Weights of a small GPT-style language model, trained from scratch on English Wikipedia.
Size: vocabulary 30373, 36.9M parameters.
Architecture: LayerNorm before each block, tied embeddings, attention and MLP in parallel.
Training: a variant of Muon for these matrices, 12192 steps.
Each number is 200 + 20 x the weight over the matrix's rms, rounded and kept within 0 to 999. Layers, rows and columns count from 0.

# layer 9 MLP up, 1536x384, rms 0.0459, rows 965-1019, columns 256-319
184,198,213,167,224,181,189,213,160,198,205,196,188,202,214,189,207,179,168,217,229,211,202,197,182,219,204,188,221,174,220,230,239,201,187,187,193,205,185,204,217,190,197,181,189,224,202,200,171,201,192,165,185,188,158,207,187,214,240,211,233,191,208,200
178,154,207,178,204,225,192,219,207,193,185,222,209,206,226,213,155,160,180,205,184,192,214,211,202,198,172,201,211,232,204,167,209,196,220,206,220,204,189,179,183,221,172,226,206,176,217,222,171,224,131,178,192,211,230,196,207,164,181,152,211,221,180,222
212,182,165,189,171,198,170,245,236,212,219,208,213,223,197,217,213,205,211,182,176,205,202,226,192,191,215,199,186,174,181,179,217,220,202,195,194,198,217,169,195,242,240,235,207,181,186,174,203,227,181,142,197,205,190,194,203,196,178,205,159,232,198,202
217,189,199,230,193,166,234,222,175,196,199,198,176,195,222,223,216,208,203,193,180,192,205,214,184,238,176,204,198,183,221,193,182,197,232,157,198,187,201,230,235,174,216,184,222,206,194,231,189,208,189,213,222,235,207,200,200,202,196,211,196,199,183,219
182,177,221,179,158,185,189,214,212,216,209,171,211,194,173,210,178,214,158,224,187,235,228,193,203,211,190,190,206,201,174,203,232,186,198,218,181,202,177,190,200,248,231,206,172,220,174,204,216,233,194,216,193,203,192,202,196,192,194,173,237,191,229,176
210,177,189,246,156,208,187,192,214,213,215,221,186,188,207,189,189,171,235,187,173,184,194,231,224,234,192,211,177,246,219,195,223,232,180,179,194,213,197,217,236,224,192,206,218,187,203,188,175,183,214,181,197,194,172,172,197,183,193,197,234,185,198,182
208,191,222,161,181,177,200,175,199,224,177,172,196,231,240,258,199,181,212,205,186,201,196,227,188,198,168,195,178,202,155,164,219,187,185,245,150,169,191,185,206,185,201,225,219,224,195,213,231,193,217,173,227,219,200,177,204,193,202,198,192,208,196,183
194,195,230,166,209,200,197,204,184,200,175,208,190,210,199,201,191,201,213,202,215,193,216,206,209,188,220,198,192,254,179,196,211,185,205,190,173,179,186,195,233,208,225,212,215,193,197,194,178,208,200,190,222,200,197,213,190,231,183,206,210,194,197,201
187,184,220,152,192,213,203,199,181,156,226,186,200,228,223,201,189,193,160,208,229,202,146,224,196,208,229,224,221,209,199,208,176,194,185,227,233,207,214,169,250,207,193,243,174,231,200,193,148,199,197,161,207,206,221,176,191,205,172,204,167,187,216,195
199,186,202,199,190,192,178,229,165,239,189,225,177,229,189,175,192,194,201,219,227,180,211,185,176,211,207,214,189,189,229,219,188,171,197,220,231,171,222,196,199,227,206,190,184,183,172,245,183,167,191,178,206,226,164,205,232,208,214,176,198,198,194,199
217,221,198,201,196,219,200,203,215,213,214,198,185,202,204,242,227,196,182,199,214,256,186,186,187,165,233,171,228,206,227,211,218,222,236,208,219,228,193,226,209,200,220,198,227,215,234,169,185,207,168,211,207,196,220,189,174,180,201,200,218,170,194,204
224,194,179,216,201,219,184,195,194,193,197,173,200,204,211,207,192,184,155,197,186,207,172,198,181,213,214,226,170,201,208,220,244,168,236,210,231,187,186,209,157,156,216,168,199,191,189,183,200,199,209,202,183,225,211,202,238,180,200,208,210,206,219,207
194,227,169,191,165,212,182,172,185,176,177,209,205,181,206,145,205,207,233,223,241,231,192,219,203,231,209,196,177,216,207,170,193,178,157,192,215,166,184,156,170,205,191,176,216,192,240,206,185,240,173,232,183,208,178,199,185,229,204,161,188,193,201,197
211,197,194,186,176,183,186,206,204,221,205,179,176,216,239,218,197,193,200,213,197,194,191,182,204,217,159,192,170,200,186,203,208,160,203,178,165,182,214,179,185,220,196,166,177,194,188,189,187,212,184,185,193,215,183,193,216,190,180,181,197,199,200,227
213,169,200,229,184,214,207,190,177,230,196,194,189,222,233,199,197,228,210,184,203,181,198,209,156,178,187,211,168,178,234,204,208,154,218,209,216,216,188,192,219,225,195,176,189,198,176,181,184,225,172,146,210,229,187,194,216,203,186,169,200,168,209,173
193,184,167,211,207,206,232,208,186,200,213,231,192,203,197,183,202,169,181,199,208,175,209,196,173,198,227,188,200,201,201,182,207,239,198,173,205,200,205,235,188,195,177,144,202,199,201,207,212,208,226,191,184,195,174,201,234,219,205,191,202,190,181,207
210,217,201,232,185,211,203,199,229,193,212,213,168,219,212,182,169,193,191,233,199,169,201,193,176,165,214,197,208,206,220,207,190,204,200,196,188,211,180,200,218,225,218,205,177,228,210,224,196,184,180,159,201,213,193,201,250,176,198,173,202,239,244,213
199,217,158,213,183,188,191,187,202,188,183,192,175,186,193,205,164,200,179,189,222,209,195,217,195,218,218,177,204,199,198,192,211,250,207,186,181,154,209,193,213,195,214,191,200,191,205,208,211,194,225,200,218,184,196,201,218,226,214,225,206,205,206,210
199,195,214,171,150,181,180,209,200,185,220,232,187,193,243,180,203,194,188,235,193,188,216,179,203,186,212,171,214,194,182,208,225,183,200,193,180,191,200,206,187,180,203,193,206,202,184,205,247,232,220,192,204,199,212,203,196,217,185,189,221,185,209,200
242,197,188,211,199,198,226,197,183,225,217,191,236,195,185,228,186,199,194,212,217,210,208,190,185,215,207,208,158,203,215,184,187,212,186,180,197,159,242,239,188,201,203,203,217,210,198,173,201,202,219,171,211,143,205,194,218,172,208,194,162,195,189,240
201,163,198,206,199,229,234,171,202,204,215,176,231,215,244,200,205,181,180,201,229,242,228,191,199,204,221,201,169,207,200,179,201,211,203,176,214,202,199,200,219,205,174,218,214,201,135,183,227,173,210,198,242,194,234,196,236,215,190,187,211,211,208,186
194,177,215,221,166,185,196,225,253,201,213,213,196,171,191,227,229,188,220,194,200,196,196,162,197,220,208,161,171,213,197,208,161,201,261,168,209,189,182,241,204,217,198,190,199,172,172,167,166,191,199,196,184,144,199,156,184,204,201,190,198,209,188,255
219,200,169,193,217,191,204,230,165,191,194,186,207,191,241,200,182,225,182,202,223,200,237,209,163,202,211,202,195,248,218,214,214,223,202,184,185,194,232,228,176,207,231,208,179,223,180,199,204,195,218,187,218,231,200,194,198,209,192,197,211,179,179,217
219,173,239,239,199,180,199,189,194,195,167,204,198,213,188,184,235,212,167,223,186,221,206,212,189,189,172,227,197,200,148,207,207,202,176,210,171,201,183,201,209,197,201,186,200,193,226,218,188,212,191,226,220,178,198,215,195,200,185,201,176,197,200,218
170,172,166,177,173,242,210,204,190,199,215,234,213,185,226,200,170,210,184,176,225,193,195,187,206,202,217,189,208,190,204,219,174,225,218,140,190,204,184,213,175,225,181,222,202,198,153,218,194,213,232,216,189,193,216,196,222,188,189,172,198,195,195,202
233,212,203,198,192,224,230,214,177,174,213,169,187,201,182,164,179,198,162,198,224,212,238,240,185,226,212,173,187,220,208,197,199,228,186,196,191,181,182,221,210,218,167,204,191,173,176,186,171,200,188,255,185,214,200,198,193,205,183,184,185,202,192,221
190,182,184,191,201,187,178,206,162,192,194,210,176,210,214,186,187,182,195,214,207,191,196,174,187,220,200,210,201,221,194,210,192,184,201,170,204,173,202,176,212,186,200,199,168,201,190,155,207,210,197,189,212,200,207,210,206,208,212,178,207,216,261,208
203,181,226,201,212,190,211,200,217,195,216,223,212,168,201,234,212,204,201,208,182,199,187,166,196,183,180,183,189,187,211,208,197,180,223,206,223,185,222,204,207,192,171,188,211,198,185,197,199,203,178,174,207,205,200,161,224,183,185,183,200,212,199,180
206,181,185,211,186,252,154,170,156,226,208,197,246,182,201,179,228,213,186,186,150,213,195,221,160,207,200,225,187,199,184,190,194,221,215,202,178,180,198,166,216,201,246,213,221,210,186,208,177,212,204,192,194,226,217,182,196,192,198,218,247,217,162,228
209,232,189,202,172,210,186,250,203,196,244,229,199,209,258,159,141,182,220,193,213,168,193,173,235,219,172,243,223,216,208,208,215,182,193,183,222,214,180,212,178,199,194,194,210,188,202,235,229,211,200,218,176,178,247,241,201,183,180,174,219,195,142,215
199,219,206,238,177,203,198,214,147,236,212,238,199,184,205,210,207,192,212,200,195,178,180,162,239,198,163,219,178,246,180,223,203,178,227,193,212,227,210,203,204,226,221,202,166,190,209,210,219,199,202,178,192,218,214,158,191,209,185,193,195,196,216,199
225,219,187,243,191,222,207,186,167,216,223,230,204,186,220,206,229,214,209,168,206,189,202,191,190,205,193,161,209,230,162,186,182,214,220,185,235,185,177,202,217,191,177,176,166,199,200,176,192,180,210,209,185,230,217,189,195,160,197,175,225,186,221,200
223,218,192,163,161,192,235,193,203,198,258,210,173,227,192,192,168,230,193,191,217,180,218,204,217,227,161,203,229,196,183,212,192,210,209,231,197,180,173,234,183,187,239,185,203,182,206,169,221,224,184,234,213,206,154,196,204,196,207,194,174,193,189,190
207,189,191,213,209,231,220,251,173,192,205,214,217,208,248,183,244,187,217,202,212,205,217,252,196,219,218,194,219,230,206,173,211,208,211,194,181,179,222,212,243,204,239,217,234,211,197,191,186,188,226,223,204,213,182,200,233,192,201,191,191,176,188,191
241,197,216,215,171,195,229,265,241,214,184,180,210,209,177,237,194,182,221,243,169,205,173,177,242,193,192,191,159,178,216,196,168,217,208,212,217,183,222,210,202,179,179,173,186,201,197,193,219,178,210,226,216,126,214,194,132,175,175,231,216,224,160,187
238,211,206,217,177,176,153,200,218,203,196,185,188,192,175,220,219,239,245,172,222,230,235,191,216,200,174,194,162,189,206,206,223,201,222,184,170,192,192,201,218,165,217,198,170,199,177,195,233,188,230,182,200,236,204,201,208,231,189,204,220,186,204,195
217,218,173,243,212,199,214,209,193,187,229,188,241,166,204,164,182,191,187,186,197,185,202,225,189,190,215,179,181,205,172,224,224,203,217,227,189,207,186,217,213,170,196,206,220,198,191,219,218,191,187,202,204,210,200,233,210,195,172,215,219,214,198,199
222,186,189,190,215,185,239,192,208,206,245,178,180,202,161,185,221,206,211,193,239,204,202,245,200,183,188,200,193,196,185,202,185,187,210,198,230,218,211,197,192,208,196,224,236,203,176,158,222,198,215,215,180,177,209,192,183,201,172,196,184,221,203,210
187,200,163,188,191,212,216,225,215,234,213,215,189,213,200,180,222,192,202,190,202,184,181,193,177,182,206,203,197,233,211,181,173,223,191,181,197,204,174,180,176,223,183,181,196,217,211,175,192,207,216,151,212,202,209,236,188,195,219,219,198,197,195,216
206,156,229,167,223,174,190,205,210,228,196,209,214,248,245,198,175,194,240,197,231,227,224,220,180,242,197,207,192,209,197,168,226,220,229,185,186,164,192,233,190,199,201,220,201,199,188,168,187,233,248,173,189,212,222,198,219,184,198,213,206,203,192,187
202,202,191,217,224,174,192,181,166,206,181,210,216,177,228,207,184,191,200,200,186,188,208,180,149,190,219,204,205,184,197,230,202,233,231,221,201,208,178,174,202,194,191,160,208,184,210,197,201,206,204,205,171,197,200,237,219,195,174,210,199,203,203,186
194,204,186,222,203,213,182,186,185,188,206,177,197,214,188,208,198,207,220,177,216,187,190,200,187,208,157,213,204,191,205,196,224,190,208,180,218,201,214,202,195,214,203,191,193,169,185,193,190,221,189,200,145,206,211,183,181,201,195,181,188,172,216,216
221,181,182,213,165,261,191,217,210,210,191,205,179,199,194,200,239,193,212,147,207,207,215,207,199,188,197,213,202,208,196,234,259,213,214,202,231,209,157,204,206,247,219,214,177,217,200,201,187,200,218,178,204,211,194,222,204,169,200,198,199,180,202,157
195,195,159,198,192,221,171,196,188,193,228,218,166,217,210,206,180,185,205,195,240,227,244,223,220,183,218,227,224,222,197,188,196,233,218,226,197,202,183,204,200,210,228,170,198,168,235,189,194,215,239,205,201,182,202,205,189,176,204,194,218,203,208,200
192,173,196,215,195,188,199,217,203,178,183,185,206,188,181,228,195,201,236,220,222,198,208,185,200,192,180,204,152,210,182,198,197,196,182,231,245,205,226,202,216,200,194,203,188,190,208,206,234,217,182,215,157,196,196,164,160,191,201,230,224,225,175,219
239,236,210,169,180,200,186,219,234,161,182,196,188,184,160,200,178,211,230,188,194,208,195,192,225,202,182,193,204,209,227,201,215,198,191,200,176,191,229,201,201,223,173,163,197,207,216,167,147,218,198,185,180,217,174,180,208,147,179,191,197,224,226,194
179,204,221,208,158,203,201,197,179,214,201,208,159,188,216,196,219,182,195,214,231,184,214,229,186,216,197,201,207,195,192,181,183,208,231,185,170,183,216,236,216,218,172,221,189,208,167,187,209,192,211,196,228,225,214,189,216,209,188,219,201,203,184,206
207,177,234,203,175,207,202,190,212,194,188,176,163,230,195,247,202,222,187,223,187,211,169,160,204,168,189,164,190,185,208,234,177,160,180,210,181,197,193,218,210,212,208,199,224,193,186,232,226,183,203,210,188,173,210,158,220,184,194,189,209,200,228,193
182,182,212,218,207,189,250,181,195,177,182,231,219,214,183,190,190,174,209,174,192,164,207,174,164,172,197,193,208,186,193,232,158,218,191,200,211,139,189,206,243,221,219,184,174,179,190,199,213,195,188,209,170,216,185,209,209,201,188,209,207,178,225,232
184,192,167,169,202,212,250,197,232,226,211,231,200,189,245,187,169,198,184,241,187,171,185,234,212,204,169,187,156,207,186,219,200,203,194,214,205,185,232,218,207,202,196,194,207,177,162,210,232,210,222,191,176,217,193,178,201,236,222,191,180,182,212,168
195,240,183,181,200,200,161,202,187,179,221,204,197,209,202,168,190,197,195,170,201,209,209,198,229,164,239,187,159,229,194,174,201,145,190,197,186,235,227,211,208,197,210,176,213,192,211,202,172,164,150,215,208,209,166,210,209,185,200,183,219,162,217,194
204,187,214,206,146,203,206,197,160,211,202,192,196,218,169,162,180,191,232,217,242,158,183,201,187,206,172,230,215,186,220,171,162,178,207,218,186,198,190,207,191,225,188,198,193,168,204,207,195,182,198,185,218,203,205,217,231,231,189,197,224,170,197,176
253,211,206,184,174,232,188,188,210,199,199,204,218,194,225,187,201,236,213,200,207,193,209,184,176,181,182,198,172,185,188,180,192,209,187,225,182,213,199,211,169,166,197,169,182,188,181,214,212,187,180,220,231,205,200,221,221,197,210,217,213,215,171,209
174,196,211,215,212,195,215,145,214,189,199,203,205,245,174,199,165,165,220,206,186,206,157,196,185,207,176,182,156,173,209,195,197,184,199,204,207,198,213,209,216,238,189,163,195,190,233,209,194,196,200,192,204,185,190,210,211,191,231,193,206,184,236,183
191,181,191,181,181,192,197,215,202,195,200,233,221,188,225,187,148,193,210,212,221,216,167,216,204,209,186,202,247,192,180,161,189,220,181,235,219,194,224,207,213,165,201,199,199,178,204,199,170,185,169,181,188,177,166,163,189,174,195,191,233,194,181,205
# layer 9 MLP down (transposed), 1536x384, rms 0.0459, rows 965-1018, columns 256-319
185,189,188,193,213,203,181,197,207,184,222,204,186,190,207,239,199,211,180,199,210,195,204,193,207,187,182,195,196,226,187,190,185,199,192,180,182,241,213,189,212,185,197,182,184,238,222,194,184,217,187,178,196,165,181,193,190,189,195,187,222,223,180,198
214,248,213,201,185,172,243,207,166,181,194,188,219,209,177,208,190,207,186,222,173,185,196,204,186,202,252,244,185,190,223,227,172,175,201,190,233,170,214,147,206,216,226,202,196,181,165,237,190,205,187,204,168,207,214,203,198,203,181,196,225,244,233,208
198,198,203,230,173,203,190,210,175,217,221,215,184,202,214,189,217,202,181,204,190,161,205,179,180,206,179,173,173,228,228,205,191,169,194,215,185,224,225,186,213,175,201,191,206,174,187,208,217,204,210,199,179,214,205,161,174,185,201,190,185,232,186,201
209,201,204,192,196,224,162,189,202,195,244,207,214,206,209,176,186,193,163,206,227,207,214,178,176,170,202,192,188,187,207,210,214,216,201,210,202,169,185,174,172,201,207,221,183,213,192,210,201,200,191,200,178,191,183,181,222,194,194,210,205,199,194,183
184,193,230,169,185,189,202,214,218,191,208,149,196,191,179,180,200,192,238,234,166,203,193,216,183,180,180,208,219,184,179,201,225,172,220,200,197,208,165,219,198,187,216,229,190,205,210,210,182,192,187,183,185,197,209,197,197,208,150,194,219,204,198,211
213,231,203,214,209,187,197,205,198,212,190,200,195,214,194,168,233,188,150,213,230,192,209,203,214,208,179,228,199,211,163,188,209,177,190,225,225,214,221,203,172,198,226,217,179,205,260,197,189,224,222,205,215,159,191,221,215,208,202,215,176,227,199,204
201,146,211,201,202,219,209,188,237,217,212,249,191,180,199,197,219,202,193,208,196,190,202,221,200,209,207,204,146,171,184,212,213,209,196,207,197,171,176,167,177,207,177,216,211,201,196,194,207,224,229,200,226,202,221,167,190,202,228,193,186,219,210,182
192,195,209,198,212,194,193,185,190,226,207,231,156,207,185,235,201,207,216,208,170,197,187,228,177,209,215,211,194,227,218,216,178,220,207,239,170,164,212,198,195,210,192,217,205,196,209,185,161,202,177,190,176,204,234,205,171,192,255,216,221,206,204,206
211,198,216,194,198,220,162,203,198,178,224,214,228,229,243,186,186,209,187,198,246,179,161,231,175,172,248,209,187,205,213,238,179,201,158,221,206,229,209,188,219,218,174,205,165,199,207,198,195,204,220,187,199,169,195,196,215,232,183,184,144,181,209,217
191,193,205,199,193,179,195,207,213,201,237,195,210,212,192,190,193,204,184,170,168,215,206,213,200,199,206,216,188,230,208,227,204,223,198,225,200,189,217,217,197,202,249,178,195,206,176,196,163,213,179,189,201,195,221,207,194,179,178,224,218,224,185,206
217,231,210,173,209,225,246,193,227,182,222,236,182,199,200,183,222,189,204,211,172,212,199,207,189,177,191,195,220,181,161,190,225,215,219,211,175,208,226,197,235,208,226,193,180,204,204,232,171,235,204,162,182,181,192,184,165,189,209,177,184,209,179,195
210,187,189,213,179,210,193,205,188,214,202,187,180,194,231,207,223,218,219,197,184,230,197,195,206,199,175,195,216,202,189,195,164,228,194,224,174,212,197,174,221,228,206,233,202,206,173,170,193,205,194,206,184,220,176,195,182,214,186,230,209,200,211,209
216,232,181,142,198,197,195,184,212,188,192,217,201,152,218,173,215,211,204,210,201,200,220,167,221,211,201,231,204,232,181,186,175,168,188,190,178,194,224,220,191,184,215,222,162,179,185,175,167,197,190,240,137,189,196,176,213,175,227,190,175,258,188,218
204,184,186,208,215,209,202,208,203,236,211,198,201,216,221,190,231,209,182,234,205,185,209,200,239,165,185,228,227,195,180,227,194,199,214,183,191,188,165,192,216,193,212,187,218,200,178,209,170,189,211,228,191,192,230,165,182,193,183,200,220,225,185,174
202,198,202,202,183,185,209,203,185,179,202,175,177,180,215,196,222,187,164,221,182,200,238,223,211,234,189,202,196,226,201,180,204,223,182,198,187,178,241,191,187,187,212,226,190,191,201,194,215,162,224,214,214,167,188,182,188,201,226,202,196,214,202,208
219,203,186,231,169,190,177,204,212,206,245,222,201,190,168,202,232,177,176,171,215,196,220,212,187,202,234,205,227,168,188,197,197,205,214,247,208,177,251,225,170,208,212,218,203,175,210,218,193,192,203,249,197,198,209,198,194,246,216,178,183,166,170,178
179,177,185,196,187,188,216,244,190,214,209,204,209,180,180,186,203,204,210,180,213,193,187,175,204,209,207,208,232,188,182,174,186,200,223,233,194,198,207,184,210,215,223,189,207,223,210,205,187,216,216,234,209,198,212,205,200,202,190,198,192,197,228,173
203,197,194,235,188,223,198,230,211,218,214,206,217,219,212,175,215,237,216,176,242,202,252,204,230,210,238,201,172,182,226,188,233,218,210,184,201,222,161,175,192,191,184,185,209,201,185,243,201,204,191,214,222,193,207,193,216,241,183,172,216,203,222,187
186,218,198,191,188,173,187,172,179,212,185,222,219,175,212,205,197,160,217,180,159,225,215,229,196,194,185,203,201,179,216,195,212,204,175,195,220,154,213,209,145,213,218,215,177,187,200,203,210,168,192,217,216,229,195,223,201,206,223,214,224,183,218,188
184,203,182,212,227,197,219,191,203,194,218,200,246,214,205,183,199,203,216,222,181,193,171,193,185,204,188,206,187,221,185,216,181,207,239,214,181,173,250,171,227,208,192,163,198,181,193,184,201,272,204,172,203,166,198,180,190,207,209,224,202,240,187,218
211,230,219,209,220,186,213,203,212,196,222,212,190,219,190,182,161,203,173,186,188,204,191,214,210,195,193,206,186,231,219,211,184,188,212,204,221,158,203,202,192,184,221,202,191,212,205,209,224,178,229,186,223,186,206,193,189,199,261,195,164,211,192,204
166,217,219,166,182,208,205,223,224,212,233,221,189,186,211,218,215,197,118,253,195,179,199,168,199,181,201,189,217,214,195,204,157,219,193,192,233,173,197,188,205,206,229,154,205,190,172,229,223,148,215,209,246,199,181,176,204,219,177,209,259,195,189,221
210,194,169,197,177,212,192,200,194,216,166,215,209,193,216,195,197,205,196,203,196,207,222,216,196,203,192,198,215,199,218,203,232,183,202,165,186,161,248,193,185,222,166,188,159,207,198,207,178,199,145,211,167,207,231,211,177,190,211,184,199,204,174,202
199,178,188,190,204,202,218,197,191,171,195,238,171,181,200,232,164,214,209,218,176,185,222,198,205,212,185,175,191,168,214,194,205,215,216,204,206,221,219,178,208,220,173,209,193,198,203,175,228,206,195,210,192,204,239,171,201,207,213,229,187,210,206,228
205,196,195,198,198,222,207,198,208,211,258,176,192,183,194,215,195,181,174,220,168,225,198,204,186,222,208,219,178,210,168,208,157,199,194,167,202,224,235,198,248,212,207,217,197,210,185,161,180,228,200,218,207,193,212,197,150,223,195,183,203,202,200,198
183,215,234,233,237,195,182,189,188,222,203,193,197,201,208,184,186,193,197,211,221,180,205,195,191,196,213,216,215,200,221,215,206,216,232,210,189,223,196,213,211,179,208,193,204,199,237,207,202,217,189,214,179,172,192,210,188,203,216,204,177,199,220,209
190,172,240,204,188,195,213,186,164,180,200,207,222,194,175,199,187,201,194,203,209,169,216,199,207,221,215,230,214,158,211,196,209,191,203,177,187,237,157,212,219,215,189,220,174,190,186,216,214,193,201,219,215,217,203,172,189,183,193,196,186,190,234,217
208,186,182,180,208,219,230,169,215,233,182,168,172,157,187,212,188,222,208,198,248,184,199,177,217,229,185,216,224,197,222,180,191,177,172,192,206,192,196,225,187,184,216,207,207,220,198,170,208,212,186,212,153,248,186,194,187,195,150,191,180,194,197,198
183,225,201,197,233,224,205,206,185,229,206,190,177,159,206,148,209,184,220,221,218,206,199,177,227,183,212,223,192,219,222,189,228,196,156,246,196,202,219,191,224,196,179,206,217,201,203,188,201,205,245,193,191,164,220,196,186,191,205,233,219,241,167,170
201,209,164,208,145,183,248,243,191,167,238,215,172,182,217,152,175,206,240,209,235,168,183,180,214,197,210,236,221,219,214,238,186,172,172,203,211,231,199,185,180,177,198,178,221,233,203,195,207,224,230,202,207,215,210,247,194,206,196,218,224,171,182,224
198,169,202,228,200,171,198,216,198,207,194,223,200,226,207,191,207,224,212,204,192,218,173,196,190,170,168,181,185,213,184,212,200,192,212,174,174,170,181,181,233,180,168,208,175,185,215,189,176,205,182,165,232,188,214,163,180,221,174,211,185,213,165,230
201,214,218,212,191,194,211,236,237,187,210,204,182,200,191,157,218,205,212,205,216,178,186,214,165,204,207,205,177,208,224,190,259,214,168,176,214,164,172,198,179,214,215,222,181,195,194,214,207,189,207,198,235,229,191,217,175,190,160,211,222,193,189,186
149,196,222,235,205,157,186,197,205,207,203,228,175,229,193,197,189,221,185,195,182,184,202,185,247,236,208,231,191,194,188,228,195,187,195,203,190,178,203,187,204,193,217,214,212,219,217,185,256,195,181,206,194,194,234,208,249,292,204,224,191,214,179,180
223,187,211,195,194,257,215,210,201,179,202,196,220,212,217,207,242,169,239,226,153,242,210,201,195,195,217,202,197,213,216,183,252,192,199,213,200,187,233,209,229,176,201,217,207,231,176,176,201,178,198,195,209,190,185,211,165,196,216,234,193,220,180,183
195,216,195,199,197,228,226,222,207,216,190,184,247,195,200,218,203,212,185,193,158,227,182,209,262,192,205,195,210,172,233,240,186,187,194,202,200,227,212,133,198,203,190,187,190,225,203,247,219,174,180,223,174,195,223,150,213,200,188,211,178,162,166,214
224,187,200,248,174,225,170,185,197,209,193,220,204,217,199,207,211,198,221,157,225,218,222,161,179,188,172,195,187,209,206,210,188,206,210,218,147,220,216,160,240,207,154,198,191,184,177,197,207,185,195,181,187,208,188,218,177,190,193,202,191,233,197,165
210,185,215,203,182,215,199,221,193,179,188,242,176,219,220,202,186,240,170,158,171,197,180,202,181,231,204,182,177,242,196,267,208,209,233,243,188,227,200,235,175,205,193,225,202,177,208,207,234,205,233,197,184,156,206,204,240,230,184,210,197,155,267,192
193,180,219,197,180,218,177,195,221,196,189,206,182,196,200,195,179,180,217,205,182,211,186,187,201,198,183,206,205,167,202,210,153,162,185,150,173,208,182,210,210,245,181,165,228,205,174,227,196,232,205,202,180,211,214,194,182,186,181,206,210,205,200,178
194,173,199,239,224,200,190,192,241,181,238,194,205,195,226,197,178,170,171,161,201,234,212,203,216,215,179,191,221,204,211,221,225,224,225,211,194,217,180,186,232,209,194,214,212,192,181,178,237,243,216,195,209,206,229,207,186,182,185,207,176,186,217,209
217,219,208,170,205,201,195,217,190,185,184,204,170,235,229,188,219,209,215,166,213,172,189,220,180,234,210,220,186,218,175,200,248,222,236,196,207,185,177,169,171,188,230,203,191,185,181,219,182,220,210,210,229,233,197,190,228,219,196,187,210,178,217,169
196,202,208,209,204,237,225,200,197,218,234,171,187,189,162,208,208,191,186,200,229,217,223,216,210,203,206,198,206,208,200,197,187,221,208,189,215,185,209,223,198,208,217,247,178,231,183,223,191,209,174,191,200,183,189,183,220,185,236,228,208,211,192,189
223,210,202,209,210,206,203,199,232,189,232,228,224,224,212,194,209,200,227,172,182,177,179,193,211,173,208,210,226,209,217,198,193,207,174,207,213,162,214,165,186,191,217,197,211,178,218,213,210,206,201,214,213,191,209,236,193,169,220,206,203,191,184,204
193,180,161,234,188,193,206,184,188,226,214,231,212,201,201,191,170,185,231,215,219,217,219,231,212,202,185,222,210,161,190,209,185,202,222,231,184,202,195,228,192,197,194,191,203,154,227,202,208,181,212,204,211,190,175,176,203,200,177,224,204,181,199,156
181,186,192,232,192,208,191,237,191,185,218,185,208,179,210,205,169,212,233,196,223,197,194,205,235,181,198,226,221,235,180,237,198,218,211,221,135,175,188,185,208,225,208,151,192,218,187,204,209,243,179,203,219,172,186,194,227,192,217,226,173,190,208,164
209,195,204,199,189,192,197,203,220,207,192,189,199,208,203,247,221,163,213,207,175,224,190,198,211,184,188,202,191,193,193,156,209,209,187,241,233,186,212,224,215,218,165,160,195,202,190,213,203,192,216,183,203,196,189,199,196,192,216,217,213,209,221,189
194,201,186,211,200,205,233,187,187,221,183,185,172,200,210,185,213,191,198,196,205,202,223,189,214,211,218,221,184,177,192,188,187,185,168,197,241,216,206,174,178,172,209,207,199,209,221,212,192,190,188,212,208,199,180,196,180,214,217,202,164,217,226,220
231,169,184,187,240,208,208,174,171,167,210,219,198,219,194,185,181,171,193,192,209,207,215,204,225,166,202,197,219,187,213,208,218,193,198,205,218,194,204,181,208,206,201,179,202,186,191,202,183,199,221,208,185,180,196,166,207,198,166,184,185,186,210,201
217,225,187,203,196,201,186,179,173,203,190,209,215,181,214,199,191,203,222,214,213,190,195,202,204,173,203,207,198,180,206,189,153,203,211,205,212,198,168,210,182,202,229,192,207,179,209,202,184,224,220,187,211,185,189,233,201,177,214,219,209,186,194,196
178,230,169,203,216,206,160,223,150,196,196,214,158,212,226,181,209,202,201,212,193,204,217,176,199,193,158,224,190,209,191,207,205,204,219,231,204,216,192,197,185,153,178,203,203,218,196,218,205,222,181,180,235,215,200,235,212,211,240,173,160,231,207,209
203,201,160,202,225,229,172,223,221,190,188,169,202,199,195,228,203,196,185,222,202,184,225,178,233,203,218,204,186,203,184,192,191,197,169,189,201,189,211,186,199,181,189,235,208,221,191,191,203,194,197,228,221,178,198,213,177,189,193,198,199,244,203,184
234,185,245,181,209,210,184,246,187,173,203,195,204,235,155,209,189,182,223,198,234,187,139,208,178,220,208,192,215,221,204,175,232,221,202,161,217,194,188,234,180,222,211,191,220,226,236,197,199,236,200,193,190,214,208,179,204,186,177,192,197,214,186,210
206,207,209,207,213,205,217,198,204,226,226,231,196,184,197,215,206,199,211,171,180,207,235,199,217,213,187,222,156,184,193,203,238,173,220,198,219,214,196,206,224,198,223,233,206,190,186,186,175,222,198,223,186,211,220,220,209,187,202,184,212,173,187,189
179,196,183,203,209,200,190,175,194,189,180,176,187,191,201,191,227,211,234,209,199,185,193,202,216,222,215,194,195,227,195,239,223,191,179,191,180,185,202,211,208,158,200,205,169,231,206,187,196,235,228,209,184,203,190,196,186,221,200,161,187,201,234,229
193,207,202,201,169,210,199,193,191,194,219,213,223,195,189,215,155,195,196,197,185,194,196,177,176,236,198,185,207,231,199,212,220,205,197,200,199,195,177,187,201,188,248,186,190,233,199,213,220,176,198,214,200,193,203,188,200,181,204,206,203,199,229,179